Each number is 500 + 40 x the weight over its row's rms, rounded and kept within 0 to 999. Layers, rows and columns count from 0. Numbers have three digits each. The size before them is the row's rms in percent of the matrix's.

# down: layer 3 MLP down (transposed), 1280x320, rms 0.0568, rows 919-1000, columns 80-159
# up: layer 3 MLP up, 1280x320, rms 0.0674, rows 920-1000, columns 80-159
down919 090:465548454488517554451554478462542476499546569558427516521476500489478486572504518450490461568523521477527468541493480426448493558540516500515558480515557459497485574479536402436522503468446482498475537512511496542512489440433455479521557484
up920 115:602525523581463520544502542482465529574465568493489512480500495534476527444493433559480515545503506485523504469488494438554565472505522614537503432514505488436533493472546529468509519434488464481511495570550497471485533507541517525482501453
down920 111:495572521569476466479432500542532507510393525514542539481508490470462480380503541546505528480528505538509465555517457471440544507528487495564425424432476510446468493525512551531550550519458500470448529538445484480489575555549491538515497473
up921 086:500505513512507515511505544552517503505458527459512518548472460511549408414505507521480531512477466524528575497486485531519510515450479542429446508491549483422499537430540478413506490477527509534529443509498519502491517506539439452477525519
down921 077:526449542455562465481434491462519451501488432491472522464561602465478498487554478542544478512504496508466474481500542439566504573553481472519559569574530489551511463515468483542519513504560500482444414496548519496478445533483491575551587478
up922 093:526481609462504478427595488483463543448494510522469509508486498491516460469368443488452483495422492478502463549544481440550520493551510496525526484487508599556479484536494538454443476543495493469466523524481464451443517604510452569476446491
down922 105:455486394512502519500456446502500462488465473520484563466483511525476538491572525550536486553496537500513457498437516555438546497465505552510509514466515445504548515472534506566539509432484468514477490463532515563565437454560580471541502484
up923 110:522523522536425507495503538469528485506591446521555504471432493483473551404439546497550492526561459496472520477477519438577525514494517528505508502440462427494484488539626504487454486433494501502462440526480509432569522465461404511499497501
down923 102:462480509496476474509549458532514502564539538556514472510477375523443478568489541509549433415493520537505538466549525450519506502491551440516456514556531587507494501485513425468592501526473509513538442482512566424529453497465533484478494415
up924 076:554468520450435500513492506496525495561496495545459441529472490452501400460458582505467445554448500539554533445524519460554471456454503531459557505509557465501505576582494464537550519421591551568524493514485556461513502547490486483449495483
down924 087:512474554475418492466517508481494541508524463542485405546493492467540465464484555490455478577515533554560493472498532467581446467552498512441480498459539539542505562568538479533524554488564543476493489483491513462508530540468435510437483416
up925 065:530479520405438478492533467570507521570472522491489424538551466496528481521473573479459459538525515543556511478542544485543512489472464501440496484463569550611531544552568388511538499430503550549481487513491484514466532527480446485475487483
down925 079:539491503450458471422551497513510510529496496510473363513500504476533467529488585455513480590508459569560496450491565503535471449500509534466502482493556503519525518560564432528572479468506553533488508535509489478456518582510430521468498478
up926 073:553526568381483494479502520522519477527563500510496431511491537479529453422490585538496432550512521585550511489524548447550482457500489499519554496435568470557551506543538454503569531503498531569477495547510592445476492528459470517476516524
down926 084:544476524434482467468538503460510497517577486535473363531438486475587485501504510504442476569506556560548480464509527401565469437522508477483522478461567478540566498565539414503524508475503541538472487500513495514501517522501415459467470481
up927 096:517470560460471488479522552490496480467543462566499442463524476452538519536506507566468533579426551499538501473472503443528491523427536558516526488414499498519584466541469526442554559443505467493515472517494511516432497478464464473496434480
down927 103:449457466487473554497533495469513466476584490503459519478532505470448583526482506482505551495484488469477545540504429451509526468402454536535527479550462476522476484541461544545475523520418484465505502518532451513450450556513503542533524477
up928 105:518545581541475472470492587482545486489518422495498479519483480554517468472530485586503481571524524498548456475430521399520507411454534579478505465485434518450558500446547457460467542476486499462467512538452565515533549556515444521448479515
down928 106:581435558495468484438466481475485465449498441508502491476493438591512543477515515622442492532515518479520485512427542415464487516496535515544531524482497463452531561445548538536537490490452521468502563477495564538495463501493421534475493557
up929 091:522514502412517531539515473552500497493439481480427462529526471508517475451473567516432555492592505495462491470528579486565503498475499505497497459451499514516502517470501505478495551468552517502555488497483495476511502452448518479472472492
down929 070:477502454521503530453521513523511464474482490506509493564510571480460512508534518543490480457460433434504503532459424530494524512505484536517537544491520511520480524515529491471524479489460503477533501415498492492500412540576489481518512490
up930 102:566490482511486586476510573535526569482519438473467470551537608504532446476481465564444465652488492482545572511543510475534503426480461516542471421476455529587558534452498514512479529502459476550465450490512442472459559493524507487495456500
down930 107:467485556574422500487426484511493517547595478514499485448480516445480498499501531421529453441470572459430537493533517422570509498480520462505474462426522516530517481483553490511493440528567511468548565500497490399500523515572537569504464492
up931 113:530407565551537517522490597512481485561502512534512486526442516488501485472492516506432462541452424509493479450429426496580542502505409533536546477503487537489540566514608440446439523471513473484536541533474470524495549509583463562487451501
down931 110:535530554496528569507431470531425473455460512507525452485431504512470467459548512547526484466438414546512566450394446483528511480546477515483487478458500560502454527546566493496495514500516489395553516488426424493490549577494494593507517462
up932 105:534396514480540449444498555546535509557524469461547493514460533495540516506515513457486417477503460548548474459477487474507520430466473585506481491505504532511512558552604425479519481537531501607435537516500500463454574548535524523489490478
down932 113:524567535413449524492464522445508478516508481497449517522458488579454485596514477458450541488439514462449558564514578487500518535530491425542589502478457466533438459513454532546470576501444461518532478484540484482446493475466538453561545573
up933 110:491431547463523479420553521545474535493527531490478497483432455447575460544504468536554486502437539545559539505574527479475506460492469518470557459480484484582534504601502485437483483519547446519528491472492584458502570491501526509499474495
down933 110:459471497531503513376494554518507506510474469510515474390450477514484551574507461520438531467507552449498487526466508492499517463501559551424529508470482459477440520525458451537413473499542498513468513469559484465465494503546480467531415440
up934 110:509440501545477614469507539529519525533606416482450478432466527488470494479514494568511452526475455495454530480517492406525526515478494486486493503438497528459586535519479504484501523470552499545476527509463475466455495522497496562461486467
down934 110:506465461515494464518513530480540498520491475491537508467505513543472462501450446600482463528448446437439513512506529508471503546514567471493472460454469586523454505511444517538471478481526487481522508528508519537470521499490528481473529436
up935 071:539479518473443497460559504567478531564486523529480414552533478461524496495468560518483496549425465516522560516495522481533473489502429547522461463484514511516474609542562460489515521456516532558517516524479520511474560500515401483474535477
down935 077:506480527505424493465528536545491563554505516508497346559534497490545469459513554511484549587497480532544519456539536481570457538537488543501511454490574520504480579516523428506513484485517576547491497521512519469530512528504429486476478434
up936 071:529514612436479495487554526521541589554502557530475427527509441487548455425510566515479501549479495568527556480469508468560479455433490530481552479501529509546506569590506417517538548453557542542499520548498495518497519541522416519475503448
down936 073:550465514493464505520540577504516581535540482512495373540462461491560462441457542539522520548522502551542490448478538465585469471567539533450537474524533480538543538555546486468510468449551555573511510491485515470542584518455378535457476447
up937 073:553503581454466507530534552506561509561497514585448402536438471479534442462486550486450476550480500536549546487515538463561489440467488525468514488522531541557524574572515470516554535458565551499544534504514458474508510540489460542485494482
down937 086:554486525478438479443547545541477498534483478527483402501481468479613492477478530489480498584521504549567533425529537442544468426507502503448522431474501534605549575581529450545562522469543570532449503492488520456530549528478418532482473488
up938 123:486457491410501445546468482520549514534487556449458473483524428510490481524469522489547469508514502561604477553527483480515489447509435534445547482433483529482534457530543507436518480515569475527528470482479467477441546526455442550493444470
down938 129:478463532506536507508485556464543477467490542508480510505580474520535454516487516510555484502444500494509460475459479518544493544504486508447542482421479463431476536419495495538552473490476506432451484488553497463462527489522494506512493450
up939 108:573488563533506509491552512514474483473573464629472452526452507485463493485460503522464467541457471517594532507438530516573511489483476579542478434503453509536480520491536450497509550460519499492495528504464514540561517489472437491503525490
down939 104:542495601546550559463517489518486437456571424520469504587449523478518455488458468529477464504554552496583564476469508535577562486502523574526546427503470455486439538462561460537503488438494489497510558516524540478514500523513472456507550479
up940 115:533455482496516425549532508417474488535463488541474489472491474495466476450430477542533452468467460546547568473460450444529539454467520533549462542438460525581556555515558488480494528533512507497481550544418395519534510531409443511506490464
down940 121:473558429476471414507520533509480541505433546525523495423519469499435467420587519455452510434517530562412553464485499489435500535529503456465528518521496531505465467477455518489515511516468503502469431474411548539499573501520468455517490492
up941 114:477492534538483466480508472592490497567452548557485489509483500499580557471483461501487507539532520530493444456594604483514515479547509504550495472505458478512538567546537482503575489475494506534395453506439544492455501503492507513480516457
down941 118:411550572496495486544549515540486516539475497484476459539477514481493477440521491486515431604522505510522513486450516548555500474472491471491479448532450478468496525534565469521507504509455518469468531483516441532446469504473464548470539480
up942 115:513476538469546471498452542497601533454601496461498465557424493463468546556528459500520415583511497527491507568472495501502493545540491534493475447538504564569522507551580469461472454484448501523471473541504502508444570462543495555501499446
down942 112:539499549504511406409505500474569470463532506480548506450553442466521498532544485490478562453493518495587533504487487518530501602523521580483450418467474522484500518473500447490462522459477484496466456500556518488489468468487470455478591483
up943 099:582520561500417493522478529501512515493591456476495467503482527474541505486452489543478452517509531512519515405548455466547488477489473523447425521504483501526541607514525496502491559527489503574524424486464525424496484505493468490479501494
down943 105:525481471508486471491515503432518423531554494550502462530499493462611457515550455488498467457510522517469438432460523516549491510452508526524483524526426453485524602480552492543476458568471478533542461420425510466516538459481509538470459554
up944 110:490527508477483481523474492542503536503463545511444498501494417499516565437467505476510521531487498530495486416548469507531497475567465525441436522539541586508462554471621472441518530498450520504475435456475591548526533501485469473464476463
down944 115:433479529475489473521573606534545508520454413483560502508534441571494414443457438432495534489577494550523497565523486518468472542525585501396541522496543508497563466519495483459494451523494488537484503560497508464474531464457508492432533506
up945 103:512501537471542512525584578513530478500541449498478474515481478462500496488516487459464455513544530609499541506491446411477505457543514563495526532497424540473562549472466475498500492495561528588444500548423472453516496471489457517457464489
down945 105:503510514516510401515506499533509454450496530543501504418494539478543503502490514478507549501515490447481522484467471407456504487545530559524464523539481508427456482525441504518535470480503483523502507533446491490544463520518507519496443491
up946 107:567445496501487557504554507510482519512460596436590468437483450489495513544506489516508421519439450549517556449538452502500503539501449493486498524454550496488552530492541419473542491574524468564531498546489459472442571565519448487468433459
down946 108:473515445526500523454531499521510458532483477413532503476542473486472447564588463459463476494450482476551447538439528466470540535484581506503440537454492514485495516500464508528471526539507504459477480510572477433419475561497543513535469487
up947 071:541524518427440507479513492499500556546510529542547445474494435522542515462446524533506486554556494519530517476488543481504502479484525520487546500470572455502518534527531463524592545457489522567462498545484552505445504514461433479447486451
down947 081:527474512490466518495560509514482511566514533512490393503492459503596455485482570525491471557522467517560472479449554453568455445547454497447501496515569482501504561577528445510527492476570567552511521515468538467520500534490417483461495472
up948 097:549492557509429561524519530506512512515531539543509489591517535410550537463491532445435492560512508532544519530509511462531497418462433572496478468480444544554503562508568461455530487442542500495511450508409489450460565490535412486448518498
down948 096:566480471473514563528544518568482505480511477542490427498473518556461493473487517576475559529549570524485501546486498471550480496462475521468484431506456514535478439503546522463484530474493488520496506553449428427492555499523508505454441519
up949 071:549485502542459538558474493537530491517559520544479541550493511494519545429544568519485510512545545571507495488469522518563560513488505534465579414505613424452491587536517398509467488459510435515499505550505516508516550494527409535548478387
down949 062:462528500501565460548497490568527470469463588478475464494491494512474546616582530516467542530502488530515540532472566531497426479474525524489522527483523468485480515548514446478528479505497543465549525475459471528475492464452517504478523508
up950 079:519483531485499523506469496532475501461546458495475401493502559485476430498482487516485437504443466534500515453487500521483457474497462517496498544469419515532511515600503526498479510453512555451495507517514488495526486473448446553426513575
down950 099:460506486539491481511515483479479465547456545479544505485550455531483541509487525466543564520525509487502463543483490474550374557498539454506504490545538495475498464463464501507479479501494496559501519499456514490514507529505549460488521451
up951 116:504508528479506423573500473556500524478451584550429495510496450480512551510505504474521534462508489519498487578554608501498497481525473525519529510496480516554528539554512485496530438492557513520511464551430462532551603537532448542473539506
down951 113:430500480463504492496523611576478515559501548473474483476473450573495501454549529410529518443442491596487450525490509550516487488598509460426613487476489515443544479469534459510541481457558481473468545640473460545528481489572486501520527448
up952 067:549454548468442479467523521523505505569510531523502400508497471460575459448476565536461482585464462549566501524486531469571480442503452552490520475506536490531495573556542416502565537450549558570487495495482526512502518523495449472470525459
down952 074:562461542477427489463541543528519529523494523537500342552483480474584455424480536523465528595524494566547499464510570486555475448533473549494500472474571526540510574531544437541537508428523550547466507539501516469526555540475407497455495431
up953 117:524501559528464583533550563483557596498581462595489494563505518505492541479510487488501416552467445533509543438455478506516481515538469469455530450541530517557525542524553493461515556444454495482486525447532508497520553481502474564544481499
down953 111:482519551554520544535491472467469604551526456546445498551471540478523522467551490464492483486524539537437512547475570529446495442473462422455566515460517497465539547420543529506530537491548527476561418450473530543456512397492564523540514457
up954 113:559507509530497529506524521489555546456535458474514491502460536472534551500513532433442477460569536607440498532485523465536501538519545539504499471429502509504505512477574480510488506492513504450500467501471535535461471478392433503482494433
down954 114:546514535539485509548547435530451525505479521564524548484567542528521434570506511553525475478423505464467493468530501460433533504485516549497529505450510462450505461482558524482480494463488503481497490468508431439504421497558453476513465415
up955 104:512398497495406541481538463521472490508506547506492505533485480482433482518514450392491463520508495473468543507484507524538503486497486534543550473425518486459528472513517405462558469498503505578438474566486517509558593615478468478485485529
down955 109:520431523528437577467559503521438490505420500478510489442543567418488538532531451494487530438557536491421486590584513506503489500516534523498434448462523474513494483530490529522516510460538484500467543573451477559510511465503426480576440414
up956 082:560521533513408513559525522561545528511516493519488438561486511501514507461451549516509491521519467559481503485491512486558491479482519539487483500505516514542543594588522459475510515494540536504499507517465521469508543513509386507474496430
down956 091:527586514520473487540498517486558532477554492561513471542535561574563489581500548481537568516525469493504520454481570513570508430514468511461540492495580451519501512526495455480554503470500518554488485484456498508548496463449460553463514494
up957 127:494467557471525500535460468517541481517554482555536480588490471526446513486459509543480484546530510510507540483478547469533470421469471539431558498492561519496579508517521486457520509463512507508495492518411571516519539549546453545483518499
down957 131:581523498556544504617445503436455498452516436434458490565492476448489552460495466527556483524518497520575464558499550519505496535523504552445570577494462554494530487511452556453521555569449516495480477508444516511480477584526483472482543554
up958 100:532498564508493525523525566512431484547494579437514470479457553476488511507487531520480495537467476517514528439485492483498521436521478503478409476524548472587514536445538540534491527480534495472476547529527515460515540454527494534502471492
down958 100:477527491542493546480497543529511434495538473484485485475501483473456515491473493515529465411461420515477529503428508480507541446466498501541393503545558495515509482572447540499517482568498506481450437485440465551551553426450538496555507469
up959 084:507468547447460457482545517521531544494561463512493443517518511479524412467473553497462418574430473582587586521529575472558503502492408530429510495463568558567519546532496491499488488482561516541510510493515518491512508519507470477483523453
down959 091:546492542507424486416486550525513538511546488577505421590411500449498469436536505466445432546432497573590536499517523430552477426530472538458502485439517542543583569536521464453494454511501534555476516505484508508509577496491393526448549487
up960 105:522544496512452464562511512531479505508472519490449494405496553463593559466517551510453536488528442584479456483577520472550519518501490482531475515446473502489492616498558519435516503531486521569477453548438484479507530483498452490485529476
down960 109:513479406467479456572505487534520529478456534449497477505476481543483521543475537517485484560514603505520487469537467458507475504471620535541511519515483480535481495550603421490511553455461470495435559489473497529564519527519543476446546508
up961 091:523404511439513458496541577500514493548488509503573484471480550532531498479486487484454464481496481558521542414452485462569549477451510591436488440503451510547565511463562475415497465539469485555504552540494518467439556603545517448490494459
down961 083:532522468474448553546472563504475515527470443473511514477486571500465562556539529554503507489465450486473532499491498522481488489527505539534609529502454475531400473532481488495494532485425479577505490461535487498499515476452529492570512562
up962 098:548522580491432478483516538456440519515516574504497539523560525452479591432543480475472470584492515511534524498515507437552573525540539573526550385503604495494508530519568488505449525493466449474508455452463482465460542596502509466517471442
down962 082:482551518398461483507463507488460535609496419564427407529516504506524436517553540524583520509528525468567464560480519498504497460483510442517447488453549494532470513482518499509518472486531504513461462493504442514579521535540436497488452535
up963 102:567479526484501557455498554488518509501520468552520455521406483493504469442508555484435443497557481557478517517511467482532479442477527504482525489494452547505504494538531464496516549476617518527526433558473537462521555524469460462469520538
down963 105:556491513541407457479516505473475468502568529560558422485543463555541499473513511450548429555587489563487418494505524514535530483477521529497475527479549507505490472509538466495449463468495511514495430551525525451527499509563432497469434451
up964 109:518491502534445585487461541541490547509462458547471500540508483507559512462523500508433480512554509502525486549542580474521490467546435474490503426483545468512553494469511513542510447506534531459467419511507548512525513521457443568491516558
down964 107:449474514491499495443551526462517483532446570492480471552478476418563551480499445594446470513508498515476487522468422533547525600517502470519503435415499460461533490429577464524468576518428504437495573548562457499565498534507532485523450551
up965 108:508531572477539393490481560506487561455493492467483497493484540453485538461431584539440511422546519540475507480482498485557517459556421512450482532467550545542477469541559544491448446495488504502445509511503420488523548484495485554495495525
down965 110:553488439529452404480452496482552529498484517487442486488586552489492502520556523456449450480578505458509533548527513488497511543522498597471446431463483524444537532451438514493517480462483539495476513419516503469560481509503455451559447471
up966 096:553505561453491517540517520542559520511525568539526434470478469535514537480430572518456454536433444554536495468445509489529493460488429508491524507483508525573569519559600494451499554492495527507505461491524525497528531480510389473460475447
down966 089:489488505495402570522554554508434537527524483525590496487535403534555450488531561514521485525528458518553576464445522568453574468509410446374548502424560467486453541486539497505467513465459467516514527532465445485541488450443474491482541397
up967 090:523484471576491530413456473458515493553527494449497498551440502494547431441475470509524471576448474572502502477568595528516511517545507498518553507475506477530496561512505495413555507540464542536527378439514510565486474529446483491469542499
down967 097:446430493488511526512548526543500516509474504550440515505575448459473501480544485575558463527544430421530512488458497478528491516538529480548428516512449486530488450437541479520495543484552534420452520543447444487450453507533520522525556488
up968 113:568499525505534452520490524574448489468509538574508486477431441466487531474516496549465505553439554479534561533521460490517520413499472484449463461517503556532516459614507553510454533490559485457513516526537536453496482488478518552486469437
down968 113:554450562531610503516531517449465487520488529418457485511446556499420487481526535510431443467473538515475462537468498509464512508461484566537487443446481450448496443525445525371436458493491512470493503534499495473543487510463516492475534521
up969 109:563482513461505502425512504503587516480523524559497469515487560437558535483518470493447516499534515487508491495539521466499516518532493556524501469472501529599479536552485503523554463518468478515455476480545514485434523436551494474473487459
down969 112:488486472458471464517457473518536527516493480534475508427540511515496554418541494505442436528542518533535472493545528536443509483517482487572463508453520516498522494486481473531571483547399511559494444499501526483469564496499527489520451475
up970 096:508456583425551461499594570546490493518507454471493477446489581492530528489522474449454483485473481479516449490504490344533558437482471590541515478485492616531494489549537470493458494530520507519457541575451549400525545574559525571467400467
down970 134:467560435509433520467366463414516496503486514536478517524513446531455490509481546494553505510503535521476545492507518612477501583498503438483528526523463428460499553469487545519545541489455495466498443455553477634509458459449504462516602522
up971 118:519519556481457460527471490483539544463494487585466486438526512526586569489500518481516546459543490527522460490586574425498492496539515542505584500543486465454578525544478525493562550477523444561441501444446442482454580477463469570504482515
down971 123:470586587484484508488478423467518492504518410503414547456519464516499533514482467473508505462478503476499508507547505515479499574485534517531405555565527519603480537499491517512530467517470449498543492500506455557375483472467523524515539528
up972 101:532573512536472520538512513514541546530519512537598470568470525478537476432463517489502529576585451521488533474466491456526478436437534497528507467499562404486554536507522461492475502452543523525470526480461488558543509495553413512442550458
down972 115:537504492483455529494517501542504518535468492531588417520497515518547435466479491488510449591552484534521494474494506488500515433500535414525510512504482501544528529528490483476453530525498539512520508517470539525496479489530439530432436467
up973 102:464425499532514555429576468501504588494575516480504491492447506407499487462416507487481419542482431497485449416507526440501539495569511506561556444493487500484530487519505454489482449507496487553482473546442520514562561510555455521488531481
down973 105:525512537505563577472503543520472476526499453497499484454445560484445530488521519492449484461484541487446461419458459492516537500535546545549505446469489509486487468529552513508408495531540465436536490562511569466458535512499483516533585375
up974 095:502481520476514448482536518550465504484498551434494497506515492479528577518499495526524551569520524499549480493519519422502542413498469582577456475531501492469460556503563454485522523507546484554480477545468510418463538529512468538496427523
down974 082:489472533540475482480537506526475580496543487513430432521503517554521542455430478523534496506571507488529518463560536476498516476476480483554552499464530521495479524467503556455537515496515542517498471515492493434411512543521469576436475475
up975 112:554532552500521481495493496562453564468490435514428483502510458476494477469494505506474509497558481502492459478573530473491510437533493482485493497443549594402510527481588512502518509519560491529532416548466578498523506532430417442474515520
down975 100:478500569479547567444484485566552554547476468530469478506522521485469479481509468537515507429530488507453500544544497514428497427429515495609514505479465466466455476485503459471484538494537501461609568473565508477506514497452453526495522531
up976 119:541522502464476446527485455551421539435441554525495495449541461491487562442520476481499513503505542581503578484574488513541484480535389480508537494485519481464497513551504549521518508482526498478516500453480554496546532583503542545488533557
down976 122:529467501483507505511439480527517528471509494514425485513444415486513456495546560459469415492466561448501543549531485477472500516499462519391538396527522437461453500502590518500500496519557497536502493554461459506521530517420477494505498536
up977 104:565462510497488409468511555511475567490465496542506486487518467487478542482478544531498506467538526548569498516543583500533479394541483527528514483470492547564481489517503531517503494565511476476476521482573519553540575450427511439496524527
down977 101:554551452500545542587503521487486461506491453454463510484484452458501502448545559495539565519547484469485440536531472570545510486491466463531469573512464529455501441452525467500484534476464509512500560506522531450516503465433502484488487561
up978 112:535492550476399538410462568583501540477600508539469470454495536519425566478501470525526446635542534501495531427505482494529481493545481559541487469455465508510543539461495525493595496533488499512475480520467520491474493602551464480484542447
down978 109:581428486548475540443543504499476529499469520513431502550479497497446474524461512538493468581508485531541526545479497534533501521491533509479477525466502478485502592500456450486527492610501465533507470459471545483544417516529481489532516568
up979 098:529473478469486478420487500556527566542484530485511500517467458474458522432505521501463472521505492539528550543500569536507482489490469516504544428482474553489451507473499532450527487506565524469472525501495514546505584528491458460457494504
down979 100:433518523502441501429443522509406577521590469549481521509506558536456482450513481483505483522608484473507498495454524502531510482483408485521493556513505511510511510431502472560501476484596521470554506448501459502514527520468587533492541537
up980 085:558521533508480548499556474498567522574500544526508462498506511485524516462474537478438446533522443516525446463475533467624517471539482490494537475502505531596529580512529470475511525486556501550480512538469478480462602508492469545452496491
down980 091:556532492465471467511532548447571502499524445553515441552524446482510575486556531517470532474511496549453532440501518432509497452520504510525507482469511532512534557588492475530513491485520505523460459510444511442419555461538372594445512426
up981 101:537509514570398511480512489457469553495489483532478506532432494439479573484550459482502478507510534518510571460522500532482526460473541603502531455547494482487446512487530539494531506562482530500455425533527552448402498536529451516455557452
down981 102:442497507440558531519475440504505434487543532538497504569516489444470482520528455505476528491540512465482546457481404483547517568523453396499496432471577531466512462452539505553486453508510500491543604454508468523585511537484509456600437442
up982 090:599456515531522523482484550492539546546524470489500493575474488495566505462520557507479491618567450486541474498556546467562515460525422535528482444525539501537520564503563461421475516499497499562475496533437563526486567506542434537501494544
down982 089:538468474472506571483559548516615477548568544530536377618468554575518475407467526466493492555451497464469496530538562497534435440478525537513560468492569478528483519486536447465506491528508566495522472506410462481496537478469541569383468447
up983 116:544480473528520614502565528507539510541488523514477458553455510470525474447486479521479446592576444505503507468503499488528497488460505498476468524515517479566492552464543468486522508474518490513486517489477475488480551493504491513452498521
down983 107:511524480532526547501443559435524529531480503495463497497494574461493458539471585567397470379526513487510518538534484470486494482462433483535502487504551528500541475556512547520507480483553490501570500508450514512467556470455479486434514452
up984 103:496536490455484577537492514479488583540480576497493503478524508495477575461531491506503536563572524516496517572545489446514530457523470523522467497492483516461532496446564459511504582521518478547471457509497474498509576548522465502461523534
down984 090:492545502457491543471467501561479567553529479434481468472517508532494553435494522471443547565486459508404516530532571503501493473566500501480499560499519518494574494469499486499524547483564534546503502499435497440520566500509460461443474540
up985 105:548456547509520446517524496526526576527474529511508472485425442489488560455449555536461493473582522567495541450584532469551510475513484540470514508547496495536450520483530542499472596510520491480464488487559442455493496441452523531453488458
down985 108:540516594488524505483551450494592469462406500519530506464569461539439478559500535554505475494490493525448484526502528523583508501499480485463539515486561522547550491460552491549526555491490489477445532498573500487494463481541473468512413473
up986 106:546468527465434525547461456495596509516597441587500466497369463526510532469398500518385485534482469573548474484435535449546488499454418497428511513508484475548516543549539466426488509496572532523520508506480504533517504489518443476491531491
down986 128:530482518447475496540518501487514561548549477593536427490508467477517523505437525500429542513488543506537493553514497473530516486468459513439524497509487454503506488529477510477512496523539535593425482512509441465477496490461471556471435479
up987 069:526466572432428496510524531539523543533516566500470409522509499504528448454472563520518456574494507550594553493492527475541469494474469524472526495495523508566517547567524399497558528445569555555478510542529524513500519547497423497485511504
down987 078:503450541478441481459525506505518565513501517528472366505496485484580484489506547484517493574511500538598538451502505491583459467545510525462505504490542521550534589567609410500510512481513540522502504518502472465474563576468410518491477446
up988 113:553478470472431575456519469484571542501464545496524478524517518456543493510479498504489461504517473511497476450525471514524528550494461510524498502487482507486529624474521502486518443463520513591441482482476473526487521488541456465470464532
down988 106:555510487479467512552520512488443500448474527489498495436472528446579554438443447446514426462530484604433541620523443477503496529607572439487499492478462546466547563580437520532472444566439536557505500567460522546500484537464509553556486498
up989 095:573510539486441546522491531523598495491507534529448448521535555491465572484464543471483461504519506553508506493495523445559503449494502596514511526527494471546560543578524477490586500454519514578425477500448480472504550540478437546456488405
down989 085:544558515476503448485570545524487520510477542525545420551503511499520555523528475479450459510470487547494446481523525505513448527516513536437480521496480430527482425484535514470514486495538528453470491486497454484570508514514449502538457411
up990 067:517514559471528478510494481524551509442453503558502391480493539477513486533554533521500475477459498505493514463488512431525450431487476560481491524503509494490522513481529516475528474511498569500421473517523525456521539477490468567408488569
down990 077:511444525481487543525492476488540518506486468537455592501490456508510486484447498530505448472465512488549510492455490458517591427469493549534482529500508498497485481552518492526519551471473407489485507484471547508505493435501531472566521556
up991 107:495514525514540492552499541500539553473452499467475467584442431470539498439528467519524524580488514587531497510521502507520517463516471564448498527536521499485484434519480442435506476497449467460526468494514469547490557449553512480481506482
down991 116:445468489488431536541530467450519479466507481530460521545471502439464472476531557507516543490504418494504530505487479532461532457488532540467545493469521544489472471447516501462542518492430530536473476478496406532526515435513525461551482478
up992 091:524554534505439512504531548478576506490523535565463479544499496449532516477442563517482488498466449514542473501448527513551511453462468537484534444506549539514523540529548443462547522472528510552480515486495453509465585502544448522488480428
down992 089:480448570481457480530519486510469481514513413556490407558527540563433448533513613504447561529518479511478494467438557529559469485513490442550510442507559509498428463496431526491501518494479575546542548513540579501578485522469473495500485458
up993 097:505496489482432474480496476488510459536551583507558471444399499450492549509515529470453441508498462540477425441465509483551492476539489494433563501448485485487550485575518439476563484461541531600493520557503550575539541550551443470456525376
down993 101:489467477460394479576569459439457601545499549529467464430493506486511539418505553528441489592456503508535527479514526504547470466551493498558543499489544460489487533582536489511584516513506537556444527479531540552543485467456420458471511442
up994 102:512463548443487432558491544514498506459478540503479518525462474466466566483429475530444483501489572523482544541513467491507502459561468507419540501460538503536493507511505512520449479543470492447515472546449527498503475474472517507473500543
down994 092:510488494447450473528493527448481577416523547485521518591485447519466526536524566529487452471529548463471506494556476560465483509514511410513477486527538510530495467574498480553501450546496501471554381520476494506466510482478474512496505453
up995 119:541449497439509562544515499444574490470553430627432478525438519542446463469434522433449475500543430521474477526458517478537517463451509533493516494479525465475529511550522465460516496481536502569483506482444446502520601538513461533502457447
down995 111:516427453403485518514532574448493517500536491475527500470486446463436417496512626507504462477524490449526511528504466431476505508499453477540458484532502480565541476497471493451502532545508518552455418531448488462472463567477465510463540489
up996 102:498380522499442460493486453498487526456519532525530497451469487506457527521412533457475467484459542581483506519499478518530471523476473524440585529444502433496511526550512509454516449466564536527502491509491470503568497503481533427522508560
down996 087:545519506577493564483505453518520441532409538414436479577561484527456540493437527460461514472515486480467494482546499503517498482485465499482516513469556540504460493468485552541446499423503478490537576508461483494524544475464517539557511521
up997 097:520528517510473494488521487498588468516545493563502466473420444470471503538427542513479459520477515540481472488477509462548490447439542532421537479451511470547564550515550476457512524442547503604471474549510470505494575530556381495443481437
down997 112:537548457489441487438491559446479482508521487588553412541462448520460544516465531528486521593543524550438492428509499485478516528518544514455514551488494463556497555464556513492520480508520527528459422557468516537535516477510457465522475455
up998 096:471521546519503434511539552490485513444509494560415493509554456459488565498572538505486473519518567483510472516516532450512506502532470477494525461500486519554489467617455493463487560484554504488513479477440554520502473514450517579492478491
down998 092:467485495514461508552453581477501486501549467476467482477520490639477489527548553457434537589532580563495483471531535490425512537542489537503556462472452484577490457508485480455475516533549509552469477517561451534472512523468505516510511454
up999 112:527544492478510506515547478551531458528494507568434473430447445486481540493476521492481527469542527618520473531468510511564520468442487531456469484369476509549517517454522438490583529469564509482464546490498421523519521520438515509496502463
down999 112:485504547477539492509531432520569444451437575497497505567520590484501495495520518499519519491505600579534404547489489525525514566549487522474499497510505535436493490491496502498506503458498514496446544543569511522522465560504499460437508475
up1000 110:523474486509486494454475493506497563561553498541501486530499435422534440481500477565477403531459497518546510509485489484564498502445455477465527482432452544478559533530536540437482528521505504513559507521452424562445534552568502529484528505
down1000 112:516495552468523533477525623510560469453498444503533481525501445527580492535498484483481430494466496547501540454431499527574482450476434495451555580519525521530448519566517551477517546520531476543501492478511518516520516449502441505496495472